{"num_hidden_layers": 12, "hidden_size": 512, "num_attention_heads": 8, "num_key_value_heads": 8, "head_dim": 64, "intermediate_size": 2048, "vocab_size": 11851, "hidden_act": "swiglu", "norm": "rmsnorm", "norm_place": "pre", "norm_eps": 1e-05, "positions": "rope", "rope_theta": 41500.0, "rope_fraction": 1.0, "qk_norm": true, "attn_scale": 0.18, "bias": "none", "tie_word_embeddings": false, "parallel_block": false, "extras": ["local attention windows", "paired heads", "shifted keys", "value embeddings", "hashed n-gram embeddings", "a smear gate", "learned residual scales", "capped logits"], "init": "uniform", "init_std_qkv": 0.0238, "init_std_o": 0.00486, "init_std_up": 0.0238, "init_std_down": 0.00486, "optimizer": "muon_variant", "learning_rate": 0.0209, "lr_mult_down": 2.0, "beta1": 0.95, "lr_head": 0.00489, "warmup_steps": 25, "schedule": "wsd", "decay_fraction": 1.0, "decay_shape": "linear", "final_lr_fraction": 0.0, "batch_tokens": [65536, 131072, 196608], "max_seq_len": 512, "doc_mask": true, "train_tokens": 700900000, "max_steps": 5683, "dataset": "wikipedia_en"}
Each number is 128 + 24 x the weight over its row's rms, rounded and kept within 0 to 255. Layers, rows and columns count from 0. Numbers have three digits each. The size before them is the row's rms in percent of the matrix's.

# k: layer 2 attention key, 512x512, rms 0.187, rows 204-228, columns 0-127
# q: layer 2 attention query, 512x512, rms 0.19, rows 205-228, columns 0-127
k204 099:121143111145112122089099144150156143127139124081124165131157131121124093118142099147124102112109146145171094151151139096112107105149152096137165130139130082142117103129171174156133133119172121139115142127133146114095094129101109125149142098131136121123104138155121143173096157087138116114090125107132123135133150157151153139076095110114161104151149162098098063141127134114129111074161
q205 092:108144163128115084127144093130092124102126100141096126136123136101133168188170129079097146119101154158170096116181147126124105135147122127140127151125189114123126184096141126094131120125120181103135131139119110156119178138126131153087139128164101093145123096113091124132095148164124134118164161092140143086120124124125131135137171126161135105128120110112124131189134163115125119123146
k205 097:094137133122131098134154117131120128123101137139106112158133121115169121089120113136141122094155120101131132174144125168107170135124123149114150151139120136108116133064139158128096143125152168140152116111109156141115087167138120092083120153148111142106134147135166145150089131146159122156138086138148100145146135094145120129117111126119146141147105128087137136083139141162068153087121
q206 085:125139104150134107147146136090137119112147106149159130145109092148127128079167096115142109127090131133141125124131136106067196139087160125085112178166139146127142122092148131151117111111140118170101119098105095093106097124124142096096108143144111138107108096156162144148159139147154157098153167086173154101082115097120187141135138098149132121130130111128125129148122138109118114125142
k206 097:111157156124099141135171152119122127164146079110148158115130080158153145124070070119096104098114139148112095125117156124129111104128087115115146142134118109165164151118142128125142116127116097125091123163113140121138116144137082144159099131123167122134143096130175134135146081110163151123116127115136106115117130127135134137094137109160172148129129140133126134107158097123128130109090
q207 083:121132120146126088109117123154071127104129090116157133116102147114108129116129102155095112133115144180095102145141130111092175117159119164122128105197160148133154146099125110130101100147157171128134105078190148171104141085146088125136193114108134105117120141136125125152138135107109131175080138125141150135142140129102127129096133136091117124129150118113155114124125101153164155117128
k207 082:145139152149131127142080121108126114100069134126125113116110121136167100137140143147132144128115124107147129187113101116115089121164084125151100103119130137109148106171117135101133137134104139123086131142153139134156108131138142130089090150135124116124143107156115136179157174172132125150139126124154108148122113134152122173141143121131120122128153106130112095109101137137077122138159
q208 091:128127145109147135081168153134142114176176118124152151082126106117148167109126102140118183164131117126113111121141136104138098123162142144149097119075138165145111104087126155144140164123147140124115098093115131113116146118133114097140103155142148114114134130139148137101128111146092135067110144123174101128089116124131121104117130122166119146138114155138091123101133115087146162104146
k208 110:125171139092130140132113106098119099116146156124101147146096101158137146144118136083131107099152131147112121128113140121107141070106109111102114165136134172129168146150129116156144101160154115141110124159129124101126102149104134117116116101112109129155108129176109103119174097157190110113138157123115107106118129114125189149154159138136119089127085157124176079151136151151167109130103
q209 093:152114151132092112182169134109158132156159123118136112105139103151122121145125146153132079132134153120129141153114143098118173125101146163086139126127159138135154156114130118097162147074122125122160143142101105087114107156151130108140163183131116123142121104132131115108115137133141129133131100102153139136089119098157120150159135100149157106141158111121150156142142130101134173138108
k209 090:124176101138158173116134136120129145123151127172150145115156123145130117082102087156091095103119080127133129098158171113159141134128101114124115141070100106132175140103160109150145114134151143110110102128154117116102127146117150139154105105110166148126049133177152096125115079159107146110139111132112140143162103156122124147145132115142090121105177111163128169152111126147173084115113
q210 089:148207132130110071121081122124145119108084154077175110141119116098173100138153085097161132114134129162141141093152150130149115112158109110133120110171116105132103121126140104108140126102139161114133149134112140102143108152119097156113183100125119109141125119148101143131123128138126151130091146137118127156141126110161129130105110117140126120136135108117109112114110095094101135139131
k210 095:098155157114138151133160157126144109150126128143127121112145151110091134115149115137140140156131142150075149152144131101128139121157150150138122153158170119115128110125137109145097088124133143131125157109094126143098152135154138105123105154170149144125139138150125101157169116114095117116131094131100139117146109104119071116137128136096134145130119142129141101123120135134124118134141
q211 090:124074166153167158126126093126145111114118118147144092116135173134147120128130127112092166116148149137087108116155080142132124111130123136128145130115108163147107093127142144107132109131098107094120123088179178155135111126135125125135111130131084153134168138127143136123129132116132115166140124136103155088127127153137098127111102117137111143102119125123120118146129165183140110097120
k211 101:112110113111127168126120124114111148126158121087115095152131191105139089160138160153132177132112128102127159131112151135123149131115095153166125078188141126095108132169128121085128123107133171137117099127122118169127141149126168112124174152146098116091135108103089150164134149111112089165121091147113178137147080128114097107132106134088161128124102082135112189115097172176055109166126
q212 088:120118121124150109129141135142120145133088167106076119112131126140130126131149119137125143136110133144129159115117157098148127097151084144144102146070143125107102162147110140120101123139110106169128116100106127190145130080161128095134169157133147131093124141125144138136092126087051095127147120120119135079127127139130141145126167131128140136093101096066132137102082140115153111158121
k212 089:123124096145103120156085124134125110139140115099117109142157108101118103179121083108149137115137136092139095156092127174150115137166114114143149129154158123127148108136098127101105114146139135074101134195156174161131164156153144091153133174156104150135154116168115127141147174103137131134133134136119114103129156136074125150145137125125122087114137120123150145115122152105121100111101
q213 096:171137140129135130125161166125097133131134129147119130153115128163103151139127125141126099108116144149141101124167143114118136135130108143105080110064133120119146151133146108137129140133127100071128128163114107138146142087099135117132121108101129117148101124158139076131126121172116154182119172138107123114149132146124175104101163105121154113136125136118155091105096115145106155127112
k213 096:125136125117110141122146155133168185098073090149161132131070154147102127160092100126118086134119164106138125111127104104146123122103125154113102143124146137157066164094139135111136141115107092119094101178108100113136158113120141130116120141084125076117091127100127154139137144133153133108171152107094085094140108098125119122124105134123111101117100142124167129099145148133129132148135
q214 094:138131123071172132151136175161128074142116145097140132095107105132091136107099118130120148085123174148113163111125102131129151114102117090153173144181130179124086100171097176142134141103146123079146147134132105099095138157135113146146095166127095148121151105175123128140145141143076189113103131147163113104091157138124116113123114140093144067143144143144142126106156164125146088157107
k214 098:125100109109151115106117133147133127105175123121087142168156118152169157109105121122115103109135092145145080100119120203114140144097136153122149144108121116141120116140121096118110108166187104216128149118106119132116141138182124175131115099123090114117116126101129127113149134138160151126130145100135152150107198078122174124132145151122110137065159124132131163108133134139140168074140
q215 090:131157100124105122201138107098179152144140111118131111087135137127117146104166104171131106106128184132152113113111127112153132166130093074113139179157139141116099085113093127145112112109109116132126098100103126109087158144165118125103141118149136090158145107148107150114084124109125142103165090121153117158082128128140099079134139146104154144152133157171141111115146102109184108164103
k215 095:143125168131119151107130132137112097159134157124100168117133086173117141120088127113143104111136126114120131131145131083135121130110145122110125091116079116162098138100138128118126129151175105120122098123093163155078139141166112085158173109109155103144126123137172150121124099133103082143111141118121133130117092117106131145102132122173149142126156132147115126135161109094121178169143
q216 099:148095150128148112121126100108140145132163114147149103156115135123130148132170138089145161161108124143117134118149146134095132128138155127116124131073126113151073130131109073123146120146148126132147129144105155105129068155107138089087141105122126113140135148118159157142098146069104098138128105131099121124152072139146120123101117150127118092105105095110116108119143163208178130116132
k216 097:094142100122124108136103128087117091133141088088147151167127127124114149130130160135104148136124147122151088157091146111141082131144124127100136141121132107149116126098145092137089168112090112110110110125160138141117141113074124157155132145144123140130169155136128093090148137148166147110132151120169112126146124110114154103142137126135123103158146089142156145128122123133143136119168
q217 098:090107112113149145118153079099128084146115113119149148113126075143141120113123083129134138078099119110144157133142153120127128104119119129161109100115126132109104130095129159149151139137162127114121135123104106103114152143146115183120143100107125074125114106129132126140082124101151101153144163132116128127165124099160126151123113138164174142149136097126118110113135110109155092106134
k217 103:132158121133134141143127134105127132120133099146134124116133105134111144118129153090118129072175174121150107125145143138146107109135173130154126144155181128134124149137108098160108116132134094108154106139140154096118184121150100069155120105133113131164131112114159136118151121111119146142136167116151117143139149168113160102142129098112119126128204171134140161160134103108119080144124
q218 090:114128122152125135122123147131100127115166145135110107120141149155119088133118130105115108139128107118107150111106145145131151127128125136173132096089154111107116102130125116123107172110115133150102112125144124139136121135199134096096114110142103137080099134084126157153145146148110092109097114143128111113145133080114128116132121152091140138137103137153183140123119158102105120126121
k218 096:148134129087132119120105149101124159135073107084151147125147150124126131117108149107135124129117106151109108143138137130131073141184115124105161137140128144129165174175117134142122131119113163113141090162100125144189142094112072155135130127135146112137167107144121105114132116139132131136126131128080174103127117119124100158102129145126168104143159122110147151091119167151146117093135
q219 094:157137157138142139114146135140145134105143150147150126135164115146135125124113111077098103192141125130084096097088090154154159143144175174156128120122125142143109130160152171114107156081180153132096144134113149109168086154099146152126160115148130142093126098134167139141133126118153144121160122145133143149133133118160136169138182125076144133106168177179102112130073138091125126089127
k219 099:118183198116111104132091110089171112118107080123156127113123124057112135156176133113124107106152107134138155099104133134120135097108112119090167155119134098096127140103157108131157166107090125112148113123103135107083128108145107106109128115128112135133142136148123117127111144133120155107092166133169139160156125106120142107076064122133130121132101133116120115115159136156112125111144
q220 099:152152127110122090111136097109114110093153127121133137123140166129114111050135131166132120179119148117111168142133136132128122154110137106112099108112137158127121128120157146141131127110098129129191100173179134138171125122108131139130158189122114102122120122096146118112139169089118123163090128152160178114134168119081144120131060176147103129108117146104077147111149140157130083137111
k220 102:144087156122124168147132118158122109141116169124072126168132105141071154170063153093159159167131148138145119135104114116093124113112099163130130098173105115140139133125151123123136146126093151112104105135127150112105114115156123136103111124106113145103102142097149138127130123173108086116147139090173097131153100166142095134128113104051119136168143115166160110135073151095113109121122
q221 099:117134149137140115133146161141112126085097171134147134131127103085142084164153122159118155118157162168140125087135183121101128095137133128143119088150148132112196133162154115131094157106138095165096154109176126134082148143097127109121151089114134146157119109165116112116159122139131122132120110143120148141090113133196104091087134126107118118147118150157132150143157149151088141134122
k221 100:091138107112170152113151119181100115126123117173139116106161137118146168117135132124116136118108157112101149122120104126103185148140151113142131137146165114136092115138115121135110115125126138086133130136116079081139095130110118163115091135137077094135148169115105147121123149122168135105135113117124136102131159111109120134083107097166146137098119121145138109119137141084107104103129
q222 093:175172116176162136135130164103133119135100121109117125102128129158119136154127149139155155129136138162109097108146148141178126103144111154153116142105157145096133123098123174133110118122172129132121123175120144125147118107138081124186140119133150140103081113124128105108103076135096148066136118120116107100096118117100148121127084135113165099123117119100107123126121125110134164109087
k222 095:089151084116132149098096146144153136151117143128105144091142119114096133159107150115108136140171106162125163125123132132096154082148169127129090126154123150120128129126098127131153105145084145139148128106098116052135160125143143137103124108128095115156090119143126087108114146123152134166138142133119136140095158134142143155155157087156148141174138087122134124116138111114104076107117
q223 096:100119084146126122127125109131161094124110115121162162120126133096070174100113138108125117126164125115151140148117127059139155148129169130131130095126142141125115094134132136121134129131074123105116110111064114125090111158163118125104115163129176124094145099140115112141123131155111118115106097130118121127139131109129142146103110126063063122124138127129134104109119131120123147139170
k223 096:136125143071119177132097093163140108168103123084099125126150116112062138143127118109143112155119130178132150108153164107103120101156082088107140129096119134154154130108102109142137130090176114122119138095148129121132129107141127115104155143166146135159149125098168123132142132153157155141139103128207143144151131122152123148159132100145136153172111124109146100101118136174128139146131
q224 101:116102071134164132115104143133101110128106118153139132173134129135149162099124172148150111112152194159158118099119127117115122131128164100109117131087122144139136124184092136164115143168195125137140135110092133188152088080097114135187102118140134120115165122147118153125116193138116074126161120123147092100113128188145125113085100140124127131111138125099090143065142154138137105123154
k224 096:112099131108145104165150110108155130126124097129128109145123162125124082119134134129107070123137115132161147110109168103112092116145173108136114126145122118084150092146116088122117122170104119091083148129183129117093164139115144087137100134160117148150109150111114130085146117144139107112107152138169168161142086141122154123133158142111154090140096147164124124126083151116173136144123
q225 092:140104124104125103166149100147138104128077124143098141124140115127152138099127131117138134120140160113136153111151121063151166116165138075098089093145119106170113151154130162126214120090172114150085111122129128141105125136164107131145122098201114128143103099125155102110147138142143141132128133141132131163128148145113119161122161110147108073139132113162093158174060099127096137118164
k225 094:141154130110142135105121133131076151147095141174114097105106102163103130158110129125139106109113148143151160144134123147140144124105105126128127114095133180113125148136162147124102169087134107115133130133161144130129121119129134119126128147082093106131126102135138106133078115150135126101169125115125151129145162054148147084132130107095157136091096137118110121098174098107124112127114
q226 095:104115160152133151118147140114130174122149137177113189141150119138141164137104095096126115135183201160138155132104131119122091142147117137141133116135147086096186113173153141107138112147097127111169106107131137114132115121098140149137121110134117130110112117164092107155161139121096162120146138104092137111094140151146105154167171157116157082109139168130105145139090137075157149151101
k226 107:111135136145151109151118095130116097130117120093124081082087130130160127104126191168148113123131111097144135076144142110136114092134132147185169158112150143159107162181113107127145088132075104130133168136117133110121135136147144124095067113143156131141115123145112153130150134162171113118129167155129125120079089079153143151106106135127116165130162117153160168157144127137099133131178
q227 093:141167116095116190179140132061117122096109116139181167160088109158142127129131112140146137132122132166144172145119115115141126093129125121141150117167149127095144107079101147135130117137124102123076105153104111154145131213105100112107170191153144127140108115138140139105144137110102134133124116097159094119086163119135145170157080123079136096156129096121115127098141137143147119180132
k227 093:096135111118108129134101096115118116139118130153182094112167099117114157131110097088114093142145117088156100082137111158123137124157149134128131121147143086131130201126158114105120136136144143146157107120127166119099149100150177126131116099132158129096151141150152117117155145138148175130134098179119111109136141110138143127115116137130133126111133162155152140139183124114137086104088
q228 094:123125115149151113113176119126151143134134146141160143108133109123152111125127138071101136090141161116080181152105076154131081111129160072177096104131103083099145150106158138123160099169174143090131171103173121127130142083144143123151160143093134148111143150113155104092180155145116092137144149172146143101123099144109142191165154138130151111142139131120125174111161098128142108119142
k228 096:107110166127162099101087106159143126172125139115079099143159107123124152148123117138152123113144108130145129085083133097112135129100078173076135162123141162134142128162104141125117127099087086144161161125130176144135125152085146131155101165156123083146126142186139173149169093171152126102084100137127159130086142160082159158125089171155108144100103169128112121134123112156114135143121